From a checkpoint of a small transformer trained on Wikipedia.
Size: 13 layers, width 192, 6 heads of 32, MLP 768 tanh GELU, vocabulary 2990, 6.45M parameters.
Each number is 128 + 32 x the weight over its row's rms, rounded and kept within 0 to 255. Layers, rows and columns count from 0. Numbers have three digits each. The size before them is the row's rms in percent of the matrix's.

# down: layer 4 MLP down (transposed), 768x192, rms 0.0543, rows 31-99, columns 96-191
# up: layer 4 MLP up, 768x192, rms 0.118, rows 32-100, columns 96-191
down31 116:139039149079103088097122082086090126099165141175159158131172136157097132110111170109120114164084138148167115146122168064078091077180168120134104160154174092119130069146174098130147139105140076124070187186103107103133120104109125101137139143191126129150125110086121127106129088176252165085
up32 095:129158132128147134168174126107114170125104113070157123141111095053181171206034138087196136162177107153120071175076101131166123136115126128101111132101138079074190126109111133143087153094151132134150150143146085147175111109083100143201118116141097102065171154171153139171152162115129149104
down32 098:111087143133068126121105116128194127164113124099080120145137088157190085131192118115066144140218154141127102072115190197174060116092111181208098087179144128123175082179136120088130113158153107172106101145094142100165108164126161131084133121122142129149129115124164086150104129111080130128
up33 100:068137143181083140098148094137160094133114138132204142098164130082096145111065147187143166097140104093185068081051207082149148130118065149165228085108139091138149162171121180116093148121126082064094114151102138165078151168126107146116163137054141134111154111129127112119104137092134136122
down33 098:097094108107172117212073085092151168129063071081078093130143118137159132165118168121142183191103156211134062147061072100108131113155073096112103134144153171129116154162084127119129127146074156194133125123157158059131152092137104123108105115132139122164062127165130163139145108155123220147
up34 102:078058107113100112118110150117122164175170126151158132084112140140149137144142120156162109116120108104113140156153151129102125096149073121144081127091137063127120134106140143144107105059153136136106097210101182123124144111076158112083201125070109112168130106169160137194148151123146091158
down34 103:214154173102133150090169131080092165109118109106077154119143113129104139061115146121148105083066149107127169134119160186118172110097067143137142105080123122130169117165063139124145153087149176178143140083110131135084082143119122161129102147157106083111124177106123092082096178096156090166
up35 101:149130148104096146048120118137162136156079150136136132153194100065164132116088126122151094110180162109137178129100169110164112151202091126154168118112123119126090139134060162102021143140127114175149124105169183139059128155159131147131147162098135123108136105082168138091165139146120219087
down35 103:096185128095106117129173111044215103167139142098156107166079100070094150147086121174129098099100154115087131123131140137084089084121115096139047121104105099113066169181136097173112135130098183085100127150110137113083081149129126170090086119119152081132187130141130139111117104140149129155
up36 096:106156132081128117162147132120177128085125153170116053118135156209115131161129061069090131126093150101096125131111122122122129109132083153151128187115124147126177124077172116109074130127148103163080106157136155086157121154135104149119147133091114117155168173055133110119128162095157124169
down36 097:213148106143125171133126115168126121108120126147140158117112143141161070132171099157118132109166106103171098067133122147077118152123100222159092100153156143108168098086125076103128133133165140186093097134122122158157149106105126134116084137147166098112093117104134124078132221128133187164
up37 101:152135077163134169112152152175158153075137051073084151160158133120131144161173132084159130119135100156148123146098125159097150129109124146132084081061127208171095156086086125153167055102130078141162140150124126139103065194153144170078122092135155164129100145158110138133150135129122098144
down37 103:152110125123107139137134152151047161121158117082114130097134154115095123135168145118110082140160079167117107155088131133215110139114163101120168135098110103101130131167120104123061158170106101115125123120183123118141110098084116139117132160113193107162103140127126139139117132083172123110
up38 100:124143132134114062146140187166114134089105087064183130121119134084106193104100115174138152134147123051140174082090086156163152090144210118135137111097120132140112060158122128109098082178169185105145209124123120131100114126053101125146109137142112121142116095085128100144135150172125139121
down38 102:117129179069142107184126125134125179112111109120146150105189173128125159072118124151108138136103050146164099125110182196087146140155142161117188113142122135086123104087104072134097140133193207134195150103134122142108134121094095140135164111193125174132122115158118145072143164161123111085
up39 095:090074126141049128101132152114117090122133137147119090117123088054177152158084129160037112129140079141115136116121151113170092136117179074121170109169125140114149153102131122129150136102083123140133124158119097175139165141140111158146172146082100149208171114129132126093112134097122134102
down39 093:080160099132096094153079094127200116145178131173129094154126064171154104149116157128161138126110089119141131162170140143106171100177161129124107080104116088183119145150123138040092142120115157117076091160165157118071111114154140136091124177111048112138122148127173154111163079186096131167
up40 104:151190099130092186127146128127123111100163107116084130062076062099159107103197101115145136105097178128102165132115131119125147155075153146201122144138073152131156133148161118112166145067134075121166114211093113134131090093175098139131192125145135099149083179097120137181124117135167058062
down40 106:126130136166123102114138183140146110085129084122089067109127187112171111129112150177125150103098136168083121130112114137144175157126111123056145128122201120035124210163138129131106103185056133144115099150088130151161125180163179165119151153079144146140169163099153065149085137112223135129
up41 099:091128146134114139081142125105153113107142135158123145059050135149093134097095088143109149107154127150176174119110158171121189108172110084102185132168107116138105230173125106112132157090111096176139187071097155091047138142096122178120188120097151093136131137113095108090149101137116138124
down41 099:105086168160158133128090178183112123115143123144136101141099162054137089154129173137165202113118123149118091105087167072108137126124148136144142166133099191056110154146144122146141125164158131121096120143131126167123106142162200176078131121157107101099099058168120127108088162162161148099
up42 108:143111097129126140073116209081135100092112108070108162200155106069149123124196070155144185144067125108147137133144156089061071096148067120131149111141135163172124145159182154169139107200123081126149158111095183145098062128102114120157076168122103119130134135121079193110119086047146140156
down42 105:132085094141182112154123123098040095118112155127094132119130135168098074123166157144160172075075092101122125123117167117126135140139109177146132069088094105118094136115139076115126103156122128149123112087151091159138074149122087133186100122111175132115200141108091117101155069061119164127
up43 095:090160099138117136034117131085124090011123081184101165133100115120088114092135116188080155148049133186075064140165132125147197153177101123150124125135078195140115111123101106111080122097105093135123161180145117085185204186123111129128143122123091096133151144039145138114107207104145169171
down43 094:127088130089117144136178105136153098147093147119141082111204126141104140087064169146221086084171174137155068053140136123130111093158142124139153120136156124090154130118084143199144147131105071118155102177178161165154115103134151143102120068096198131161081119110082109143082163107122200092
up44 098:117125069071122148141048065119144149094147124091116198083123090071106164142153110134166155100108156174171155151176133144175102108147162092150168138095129103116087136114164114119085200142176098142084111164115134179158118135123084200132189147120136162116196129153151138162189122154093142150
down44 094:124143148128100153095160165123170115122108113122078160177112136157101096172075169133122172145123090088119066135175093166103220128130090177103157044168106162145130137114135100095083108139053125134204119086137109154108216153159069069136135094078109160160125130153169099161125132071170109148
up45 092:169196158186105125145179106102173110173086146160101091164145145151067126097126097036105114175120109134073080082175174176137144076152081189139127080170172154130119136130183136175109127159173098128136127071173113109172134132133041124159095139176116131162110149093130099140109116135116125102
down45 093:178176162149138088097147124100057134104083125153124116168140134164168106132173079141123071170155138111138121078082110109213104122162063182138120133124171156068162124139135127151113117127126136162090156148081133127136128112121134135114097132086072125183168069085126110148085110124175090098
up46 106:104122139169117081188136143135127125155116150099125079146120188081128104112152163140110110182159141101176092086138178120103091125158128111161107144141135192190129152132161143113117155091168128141145104138131179090065122089146100080085104092153130145210176129084150132071096142174088173096
down46 103:121099111114104160096126116088099148121065155134129193088127187100124118134125170124131090188090155104091111159073118061092160072115158165106124107120094147144153129136107126148146136093196093138084136111112175188116106111170176159118097214151159076163182110105133111179112144098199059145
up47 106:177152119133135148113155219151125097062174108113118134062145110111115093167154132147171118136071162122054172118122142126169125111133000129181103172098082161112118136194154142140139132120056116142159145165148105143089106111143143131049145164125130123076110062159122172114142071095098144173
down47 110:100151119189144123122084141137080077123130081121147112115149101131056100141148169160113135141060180086102161153071128116097144089167086118139186095163133133125137154106172072137122154202166096136088142144168113134110099118146072150095082050068107090154108134123142149116065186117148153075
up48 105:140134094069120131177093093107077147091168058126102135113102121128190079097133168176108140103170073083091123103169182092075103126173162127138186121142121079105140136110146110057131163092110123160067128221103169150094109053157118138156134161099066131161135181093153184161107171078158116108
down48 095:088128114139131144174138110119119122083035098111105117120114146124082148149099156195092166151140130119095130140175178106090139156147135100141172077119181165149170119111151139115075161130128120147160182053093150100128120155154084146094127137125160155135073113167143112105156108156116127128
up49 096:155093147077092166152119176054137110132139133138146153136136123079072133138166194104201149111167110147119079148064136157142127045144077087106096161142141168161070184092134141124133147091111141103092222130123086157136092146082166147145122128110104086146107120098146152126148132139118118156
down49 103:150120177131126074226104066164143140159098077108160104118130167113151170148103125151056131139080134184094122116099147127138129100145181166127168100091129124143097124127116087119168173093158112126126123145116225128172139139086067135159121139138142126133115054130136132130111156128169178148
up50 103:132142111105080080106154172153158088096119136122095124171116083221157156122169091095116062185134129140114157111157103122108164151118117114165145092170097162090167142172197137115104139142141109161162081103120119059126073109106151160087151155135151133102132116166144154086107170106101147178
down50 098:118123172107111194158094104198126107154157116107134132133150183167084114126083148078153221191119148107128162087115091120092140096170107125126132137132116178165151113152116137123084108096165122111110098108197124120142120112117139191151116089145203143186163132103147077100087153135167109139
up51 093:108085127139091093113145084178073110108165119136155128089076143177115122124131131108087155119130121185085164135134094088067090127078145116173059097099153114134132119097162182106086139113138113182145124133117139133117102136189142169127159235185092101078092103103145074075141157152117158088
down51 101:160133177090130154127107091138123151145176156132136109132132119095097089123130105144151066121173153112104078086140171086152158137161120072168091129086133141135138172141112123126168130068196119131070091138138148118099153152199099124120108097149071142107078151099171117150138164054090127172
up52 102:126138065152071206067111130051137161138130113159146111132132120120184095085122115097108111107137175174091140160078129152066135151145110191124132186145113101144136124157149168124099104203120114127110116134144131112101131101074098081121145141146160158075181129158160122160133171158102055140
down52 097:051091157135164115150133120120127107155111151129205151126108174131090110131094092055166116104056168140096110109156144157117109133141142110137125118119085111217156108146095101125153033152155143084125069134166131078101122186106109137137187075155136157129142069120102132142092093082127139127
up53 102:117140157123131122113109148142126127123123177131111128128158088167165064049154119105163146180085127100094134082151112165082105115167161129092085179086167145167118125134125139097117172122195132113101143138115130083078122105144088086105224208108133141181174116127162122079109092125118171147
down53 096:129062187134152145113133126148102110169107107165155051138132133160145142133103215175118133102153099176119146107128125120095082154154100125117170098103099183149147108101169117145122145138113120110157137127117161134122102035126132163165117144134115142095170133114094109144079133107159140137
up54 103:145093172106122174128176168160147123094108130048161110051164127123137068092144117170063155216104094092104112168104090175136079075146160195104121115092110148135159108081096088190161095141104142161110127161170163110153151126114104127116137164148200221163117158165152172142110145227163129181
down54 100:135141095148141154142086090142109132170092109121177152138141132179143130158146146154131153163179111093188181138079103132177122080080088159164118122117124054154147102112101205135079176111137154189096071115154199101094081121136156113135086116106141106138130165160200091122150116206103089148
up55 097:204141103107078098082145106160071113090110087134169216135072179090122131150112147148115154161164100127109124125148163110113171133144145117088123174120117135108104137065139114175120142120124113173113118136114166114155141132114163150124071150114137157208039065065147130145211096124119071163
down55 098:114152139184073070125115146146151182166163092118117131159167141123091105092149137086125082119099142111115031178168127125080138122095114112145126096067170085166168126148128138135146108205151084146148154067133108100125132130083171118195100183126153144103180138146108149122136149105137156147
up56 104:181113144070127152116126177090134111163054136155114138125161115174125133149069117121104170111106076103130065114224160138070106136146089112113139082158078090137203177158098127145069127207134086117181105159145158129137120088139106068138064102123153149046193172102146128144120131123174119195
down56 099:173144136127127115094182127098116069131128112143138078130111081135178155158190110174112111105091102132127116140129129131136130153112139170081167137101103157126131072098085109086156130055129085110101163160085138108119102131112131178147146137166087084135151083145153156061143132115143077124
up57 098:147144124136064085081111152148088175133108127150190146146089086144134090160127098158064158173096178178092139149067144124159180121179134146169190125086037127146174154099136109107108130064131119060127156179142085145085152077161113079110128107119137115181108145081130117095091184128139155139
down57 103:120121087083165121088115151087136088143093111085135135165078205173093119133122136093136139116175102168153118073165127083144109189119128146090111109116140152141156097117120148119167135145115138141150116119125102135141151183160124096215092104150142130122076109139109128095195149093109117089
up58 097:107146108149139215143096139140121150101147149100153086129065106132108152120169106125115151177074128113148154083131126103185132095159065125065155145153132180104176166094072125090061134173125107180163120120118150114147144154166102083098111159135134085082157146102105148136147199116082146146
down58 095:141126134097134081139079153103090156092159141073173142139149133121084095144160133173159158083164156173169138114192149096173135146166102092106096202132126126148160110174080116144150098193118142161070120116090145098133102094093110112090118109129161158179097138079117168151086112208131156125
up59 094:120176108064099148122195162064094133086152117168131129117168101072177061170114112114077151112111097109100138124078098127066058192161175163176091131125073158116151097138129116115113138138155037095186144092114131141145137152167088110120178157130136094107122127193163151098110157163115121127
down59 089:119140188142140077137125124158160093163085091073144166136085106177115197083134189133135118171165155152099109125142160063133151117106136096065121103154087082119086097153118204096098093142154188170080088149086123110087051116068147170111136153133163184100140076125125085134132094144180172164
up60 105:109131135099172183166111109143156144150075134155063126125174075137162124206146130146138112070123106075087092112135132137145062161155135092162141126163174144095100074125116155149169147123070134134084112123179123103115124067114091077064162087111107166166134119115093104146151144181178160149
down60 097:167109089145130086183124164157120086106058138160149131169111120124125166129149096184135116087122150101064106180092102152105142181124133107178160103128169086123067180120109150126139107095124122150155085122103127095135078106160178145178098119148137180125118114166121165131135142126195075149
up61 108:147082092106119160103146128147191137137151065148118148112190155132149080201092096129129120158116120134156131143201204090091171089151132135090138142154108157105147103188135120186144119163166117196141078167163121094169120107112132107080148118070150131087129099140168139190105133107136110110
down61 112:098118091104130156153138143133145156142128144168104198130137159155094165091101120119072071077129076095108081161156194126132125114100058066116124143113109127111125160101131118108184152134141150169186111207144125133151118124099114057071149112144143182128123115142156132175117155165125107095
up62 106:114120102052131138114091113106179111105198183108107136156117113159209163115104118100142137124100179127134131112149196148128070170136075127142126084122126095145096137111106124145110137160099120083159112109148154098124080064118150197099151115103129123197096128144109146111143122143138094161
down62 097:145086121124157202107122082110084126124107136128098085108179108167159097131146067106091161080122096130106140155132162136110090137113147186176126179143136139078186115172094195158129063158089080196092099163105052099058075146153090102130120146133113136143101120153106096147087129159115118145
up63 099:111104133081180121112154135142082133113116182135117090049094089102115110107125058145096136083146127089147090150126094170160064106148149141155167144075143122138114141153098162148151152168104117107108206142164132138132113117128125134153114155147172124117129165141118178126083181121091151155
down63 103:161166159164129139189092115102147114122109107143129128135143130124121145132128150116158143138149145165168124105098130123082122127184141070093089137211114146185153061084175134079103131148132147129195155118122120147081135162076116168108111110124153183062107134105123160117175154209151097099
up64 094:158132133102125138128084130094098155202131168080148083149139093139082134175122158103116178148149117131098135174130095159154051104142140143117112124181138123059116076196157123153098198095137112168141096156136130116091147117127134173091125142145209055121086093118148105056094124174138082112
down64 096:079162107139147107080143132055143109094123140128091142159148113123142134078166156166122155148102129141157168056120099176112100139135124164124135191116117058115107094094160172118178104109147087100113168150112117062099118120138103171106117107174134154171141160141092074125127112152126163085
up65 097:089201161143122124109147117145111147108143159060116140167098109069112164112168106113146152076090106175161121110109138062145091114099183076129112117126051122131075152136109150126069157161121057137207104161141121143163109120112135105117164129121180086061092200151097122109155107132142133145
down65 102:112073162117132113119086146129115157111186159127172159136128142095150110139117136221123135111124101112098156150161138160129124107130119140210070121115175133083148154137078053064096031193129150141147121147164119095121119089146167109139181159156145119063159141108143124127130088133135121130
up66 090:131139113143107116180124126151190109131160100078157100160146109115134121103169153112085128141167167104086164108139098105121172110110144155115146107130113143230151097159134119093114189165111136062127099112124144116156134149051167120083159165073132169149205086088113127163151124148166108140
down66 094:217134167063149038168177180050124125117094126161072165097099110146092098101107121149075130156161136144126116087172134100122115135145111175104099176126181135118130139127121158144150114129159134163132144149121122094119129151096137143043127148149138127149113094196066106109139100074120123127
up67 113:177056142080120135094143133120080175069168085140150088137140099165124160099106125141021119176157130187129187114142111110122111122088119191171083199137132130169144099078157117090134156153086143086109137134111123127125123144109093120195121173124160165146071099147140083127112168165103121142
down67 129:123163096173088132095182104095148109146167138132162152124089123115096174088165095120131079187109175168146132159103115142152089147119142095139058140151120157151127121129147077135086160152112154094087152177195145125123083142099124154112127139100110109137145098072126090085100078168103129074
up68 097:122045097147163128092166127119129176128165115086168123113147084109104098134085081127145142167150106164151128176138147078119150121101195074099089123117140154155102137147126109122133202154091118077152108135120109153165146162043132095146139150157152099129143149166131163121161101142133162150
down68 097:099178142082105173132107093116081124119054107164083111096154123108158154132063148129121163151114144090106132120127132096095131122128100137187097120117162115106129125094125082122202122138186113184131126076092050138132151156193114149142176166179094152096105108058120117150191116127102089090
up69 107:124132119152137075082134176142141133162115096153130144120160101094142184123155111076092163160086151117162119117113136129143158091117156111188155096151098169198137130143141187158146126135178094096105143154135088159171106154127183101122076089062176141149106099085027132180097171095120193144
down69 109:027121162136092170098119092127112151130145114155183171103156137107132085109114148144134136159122103159174148129091188111001137099182154135100146148142105077150116131121139125173160119076153099106161139099139105113113182157095108062118133155139185139101090093151165138171184110167098129147
up70 106:110120107117149218068154130173094128147146145130165129095087217079149152137100092150138108101084102115133122137172095082082135098146151116104128104111163094127109128116090087157102138134132080199106127158065166136143135133115144171100083092148147110157155134135102079107138159140124171177
down70 102:215161124158108067102108147130112121090175156149132175141104132151114113104127133158158162126084164133065096133176112114133167101087138086124134180178156170145131117111116050132122171146104162060142085094122157110151104181117135158127150071129146139149119113088154157149144116184120092112
up71 095:156099121122096105116138143125145143124149148119194105126131168163148124142080159172104123151123176072129163123082149182114129121134082136180164179135143136167129117101112109077136130157184089049149114123152171158130145175178085107146124149122174120155131146127155131148122164091120172146
down71 092:120131130152138097084126133133128139134101106161169149135122164209114103144107221180128112124072113145105157116164137167128158114107134167135100109159108113161114107089143117135110131147140165135185189073081135117139155106155108131160080138111162121139080052177112086113143101103134106120
up72 098:201148066122115075156172147128080127108104150134115172098163123102142111101081119134189072122151120135169180166078106163105091079188108111179091132077121119110116086137102084117149085141139174079128162128143105172108170110159138159095153179180154094106111122175113142184092162173155128107
down72 099:174200178171110147153136103167120124147100135079147179179216101112129111120135111148149148088132110096117042088158100139098109136103157100178153089124115128130120160159190090108161164121102123121156088105157161119131073108073167102109171085170140122092136152111145143093136142157165157072
up73 099:173228055164130130128143108174140073149160145108129077134145158145126102109145121094097132177124137166143160139109067166149116122142110097103141158140150173142118165098097099086173164065180142110161096120147129108167181096134102105071132137190133141147125205139101131136121135139106111130
down73 101:114073158112120159153074159131163114111105113161153098116086125159162098157167083105140178110137097085117120126140147115101076083108082156127187130142149080131130112121149158105144090115111069120151143125105136112076102095136161176149110160145112131121091132104176173116155180067178162191
up74 099:095167102126126123074150088118127125119103067177175196159112090179081101123132136080156116153137125097098142138161184150113129082164144159150114086135170144104169161155152116054089124110134149120174082138100131142141195116137126108119069112158123136105129062123124112098095193108151211072
down74 103:156137189104115162107127154141122132128128123120118077138171084142155137145101125141179144114139194131132168138097159099071097128088092108135137100196118157167116105121193212116192145176126121165091140126128133119131126062163158164158128076087075097071165164182104111087059110116087120116
up75 099:101108087168142101165120177116133095111171165121221135084187169185157120144152090089109084157097151179053093144137117119169135102193072131138131082124117201137155103064126135144163183130143122122131107127135180160154089131143056132120149040179145131082131165119113160153092172153097111139
down75 093:133183151127111147090115049128144116127069118075066169147114144132122144119126136096180107154155093124066126101159110103166093158122133159121065095142131058088170156208082079151080085170087124149119113092159100104157098082141095162158138141119116117131178172110143097145101131146217154130
up76 100:188118124105104135136125119153081131076058122137123117083135131188126109103094178120134143118152145115131144131108076113079137123173134102140144146138131099186071121173153103123168121129178122148102112096098144139102132077106121124114156160103125123168055104098122093123083115122160153136
down76 091:102117150185173158137171123106141120193037124082129131186136181146101136160150132121159134086076144135151103196120183105104122118095129163069110169134128109096160132120184115076116121121118152155108155114113154084107115145083078094122106075085144146121128140133149125175109151153133097143
up77 096:122150066123120140126124089171186131131142168143155093142147124169206140120125120190133132113115079185163116175110149138077196145111053118083159118157094128156110162121119115135117125095070169128164099150108099117163154169120173166083198099111174139152144074155165129142148117126162116102
down77 091:105088150098144097172134164046141099132056139143128161136154140122126154132082169119180098105175097108122146145172076104106194079138090126097179122155086094088169163180188169125129117226111115101096156120078132098146129121160115136079102111112118055125110142161090154101117156133116105159
up78 098:164088126120121139111104104146111088106146098135145136098113120102070160131179106116100126105131166120085204051113081129087175097172116102132095124194179103128157155108140044136163179139117107132080146124108123091040105159143164132104140125138072144129162176141135140153110135193108127157
down78 103:134115049136153128111121172144164129148138150088084140160131144110193135102228104072166081146153101132153119127165136134171100131118125105139112107142182143169107080108088055128128145127116118128115141150121095083075185139158156142132142165120101126115114164073153132191136086110171157129
up79 095:134142156212144097113173086114186134160114197087096110122121115127145125136159123122117134140109166190078141107113159191131110106119125131128113083111089201177109115176166086138143099061166185124146191124139147148078114078140119128165113113082134128172158077124149154153097118120126091128
down79 095:145129166221097130091132140117111144153151123163149159140091120155119160132114139100100088071104156121150148143142090092191100112133117170146154133123109081113209155181144094160118161145107113144169128095127140126082151084140158174153142076102125121116073197105156163135171126147117146158
up80 086:224192102152126153159102092099073080138201125210120140103134135125136064119174141108055071192164124064172144081196119186122142121175124084151096118104096083128109122159159153136133122106156089113152089089116089110153113120116155126150142112144119124086168139182089126092116145165117166092
down80 081:132143083128146108162146122107100119069153080157094172153136133177148119169188147162115074199099119060126200153157076118184134220125115106141130139091091142137095124112150133126067157130077102124099161164106131100128121145171138108152076156108158160076150145163103078072155091103090127110
up81 103:115163158130124111094194063090166093166083092145138100133147122174163096098176114086089148128105140145122097136094156154107128191123095136170130123098120152144143169164119138121146141124136152114077167178183090080111121156141093094158129086073170084141142161120127110145067151149094103182
down81 108:113122178195127106131165170161137124125136146126148182077131091098171106151135150146119186129155113114045148141090084103177098148130168117107100149122122064114115114167165154153113187061087079112135054120071112137133159088146108147120079107151173184161137097024119160112180102146151129092
up82 108:066091194073108102126127098119088096154190087157144128096195096107118165117096137054116112117186080174113156152147091136161100109186130134113086145115121082140151088154141127132165131167108067153127126112122147138119130121134140080127110120097165149079131102172113134220113119095109128141
down82 099:090151122102144127152186135175117083140127087120143147158138145139116183113116128128161096140216112096034189107118073158118142146121084130117126147109123126086127151119193164119150145133122112195138104159168118177134098124081123122107071106152120140162118145141139100139097133134191147149
up83 090:103129150147054185094123067110110108109173093166114041102199163104124088083072139130150150106096108105107130115155130132106065128164090111128216187146098153129138118105097129129111144142147144105090154136130086124125050045205143133101128130155103146121156155133185100187095184117145154135
down83 088:106133134170159105184151114101165107154144152060083155108130138080122081122105154153162110153159078145083109189165087070152145158110145095118150146115137152062146146094140153109115084163122128128063163106083116114114064126214138165109130182136105153168112124164126194104140117089155162115
up84 108:145112120114141125126114093136111129128140119104097082084183136166095124122175106091170066137182144093197129110059121091154105142156162148201113155095106168193170085104160159134123135122148154151100109136195153120148169162111128083112126111172161165151119088040135144100102092178169120131
down84 098:160108112147212138156144163123131156143152117130114124081168150144138101130205086138174092111166074154109139179097139090131114149176107166141099135131155124122137133095161172148150124115115120123139130127183124119125133128103207094139093125122119178119083162102157120132111080176164150168
up85 097:166144110099128096147133109142191118182161094081046171078119136163147137099120170192143134227153134114136104097120139146055127097132103128126144196103164181151173091122071141118129094111133114143172123152210119109208097159071113148185151072100155120083141103168094133146171194138122121209
down85 093:159059195104051112060159122157145086126168123103080196103101134155162099122106129120116154141154176129094162073154161118136126161099098164114143085106157075121194165142174097091147138143098169109080126155151101088152151125149129161157143147135102157173114127171105123103151134162133153108
up86 102:145144132151154125114097142133174142169181136114137122103047115192104139120101083145114113126106087132122125136114111121121123095103137131121164153093155116147106141159180171175113116068206162057044115220112121184174146129160175108136113000152116143112136102134101104096112093163172145113
down86 094:102121187168156147178117166203178116142115127124107102157124105124157134151161133088080119109177170119147179154201156053091154101121158076064144110162139115152130148104108128112115131082144151172178177122118142146067117091119163092164046077135141097096088162174117159115131120129143160100
up87 105:155124169110160184106159135122157133089088111109079103150127087129109139181147096138064118112128062161108093111112167167062156104125082167131102062107073140155076070135109167156153119164099138113126113132143135143181078075119109050160187111137183097127123134130119137188137116169076076096
down87 114:146158141131120091043106196136094147204091126148102132165105107094093126102146169117118095120166104063090120068078161147178124125153107089164162124110113050120165079117118125121140143114132128165120160114095151136106069108087128162199147149124075114128123112128117111116166152142189117185
up88 094:153082161192108050111169154121136108164102162090132091196092087128075157107155158084129119154115096135126104113146105174145147095145074072163155072126210173121100167137159094089135173184155115170120125139127137193125133087138130139154154150137135115092124114131167105102139135105161142116
down88 092:166142098076092103124163087109141154070133144072098179127126173124130140136134134121087116095177140167165134080106118061167119184127150177152133159104043098077173116127105175125122079107073143126133149157091082121148152109159112158101109123103111111167141114160080180179161087107154180117
up89 096:140120104103123124130099168114114133119122155162142112112135129153088110081171071139182139153121125137171124158149138133146155159118189109176123145125162160114166099123062109057148196210082080140126114138126173132094131092123103174110141128115078146186094152102078104092164160153128101091
down89 093:118168104107140109160125179101152081142115119136176120088138160151105112137091176126107083119143161113109157194096154119128103106148196118160187102105081108121073139150166062123104093113114148095062136199127142118157190131121126174178163135155206138137150132083159127148119123073103237115
up90 099:092154129122086092113071082121118170148085157177137133112146147098146170063073077186136115116113146104108080110167233092143182123120234126141109149125080183132125184143172152125152087196133086140147135134092102092121113117129078158083132145099108066080117101110135117123134124141078118140
down90 103:152064159132139104078142065132091095170117118182119140087156147124045136155132038174134152111086100131136134142152129136180123070126150167120078156118148144167182147142080097174132174167173130161144143122188110120137180140109098114119096171110092110117182139079147146110089130116104117077
up91 092:132120172105095134105104142171131169145225085183102102139156111139168134109063175108131154120089140131186160158148170087060121123130106128079121138132091150127145127142157112111133147077204117092177137130166123128079126095118134100161125120111127102120090004118153117129132107081104141125
down91 100:110118124130100144128192112183125103139079119179162197157117153108186158132167068102135126108145045119110097161138166136139112115150154142114164149170151119096127175061088128173107125150100098103119101138095113130098117143191102111108078179213121161159160181076068144134179174156133099155
up92 105:093108087098171107117164074144157190170203138136127192134081105125087169052139161161077185117081142145198134137084100127157057110147108074173143105127145146142064141051094122086179140130146155109131066122137168165120101158107147149131202157151156103126145196119148117133122183154115125118
down92 097:127113140183121159129132106139124138119030105132111113119086147143081116147135097128111190120092136111119150149104117156137170107117097177115144108111169162115119149150120121124069136178161106144113127046120119152133071149149103126110109171107087151132168125153129112148119189152142151121
up93 089:113160132042124125157090112119136131115125161150171126128172071130099153099127156083138110148126156110105123106149119146149157131143131127171134140133144122094225101182172146166146068126108111075098075124148226167122099153101100071094165137157161099127117147168100074087098177062165107153
down93 085:187186160126095117188139110151125148118101175099172088147153094196121120124117101116140124150086121138096152125078150189177144127130118111156097137185122160080127090123168216155118090147131136134085118153067120120090170139155107124104130136093127161032105127120138100117121138131167090153
up94 090:176156142133112182081081179173112085092132093153130113145139126128108131121138083067106108158175114081125140145179100123131109119087139057182134142154126050099082117207051178120129096124105118106057077085114191152095141091159080149118162091156095123131161139157138123143131157135134116094
down94 088:136121131178130078142158113139147085017061138124115200090159165121086114162130139088088146128123130187081123173181081128134130104064126109085112085110114120121117165166077111137166176161122131135127122093179131127088120185125099148132092170168150168093162151090153161124176140115185100150
up95 109:106108178107123136110184138131159127127143111117136101147115138130098112146116131169076116216129135123111070147158141135166074134096096149161172100141019125155101135183158120134171118150074085177117171169113147141124123074113186157180133141115192133204164170075137155162071115152170150159
down95 111:120068154096133073170143144124129147144093111100146111185130120093136160139176141133125118141091113111142181213104105154122197120139125146116112090102134074130093126082114145160145167039138086132141113114150108149114117133120077138110139142153059128134094141141148137091138039121109078081
up96 102:092073143097172126120082152142135113158118089137161130181086141161145100119114202116220128134088070102114071106118131103128090101142147106136103080164155140134047114123152129141114128115099150163097063133102129109126107110133155076124182092113165129187146110165194114147195108125137083156
down96 094:147099126083088128097147074133108132088091126086122174114108169095067119205102074126146097115117168183112152130152139098174127171134135144156130111156113140165154144077091125188138085135119169150056171119186157154114151125166094120123081103085109132196107109142158122105106093110164129139
up97 101:060135095126114095124085115088100159141103116175114164183075082065118123110125158116112159160145125213095105161146118133108101110091132121163152195100171149130076115193118135091084093151132133101080120146127168121124128102136085139142095173051056117123132107111130166088108106105063144129
down97 104:179170143078185152129110121187172102108142155112131113113137152146131139108129126159169114120133169107110121127132174090134145176130122187108164098092098162129134136132091131105128183134104091115087117085172124144149137099159171159098182165138141202150106160093140123125180048080100163122
up98 090:102125128124103089180120122167170095093095157098096160046121124101112121150085139169145128157123140066153149169127158152135120109131220037069126106167121097074097112072123101147062121127118176047181120137117157145124095101140090120127111128138106052106095140121166083173163088081062145172
down98 092:176130131151152124159136128121151097108170166108154044113141142128149168142135099139119169143166084131101115112126087110127127184187165133140087140155103091144094146120140165148159113150095107058113086093104172164107154050063195138107100099090084160166164148141164134141151153103103124110
up99 099:109194178151128171130119122116066099138100168123162137159131125182140125150149137115137053156088112122149128151145117116144087103117149112069165147079123119074158168123164127101165189129155088130121058121171144140121154146089140125110172112127161177157175150123093128157137175164151156074
down99 098:092138107107134187157065076111083125142112103141138137133111131108094112169162184079138128123087155174119111067169168136123142146136172160117082124116137119204121129077099162160136098116114084112179122188154184206102118178137129155156093100063158135153152137150190164093158118125149159132
up100 111:164155105127113098116153135165146083137076158147168181156194107191138079124149135100129117091132062188139132105061163101173139152155121144100100111076106101084148121231101108107152115099095102130108105130114107119071116133128115124166075133138128161130150163151104183140141151123142179165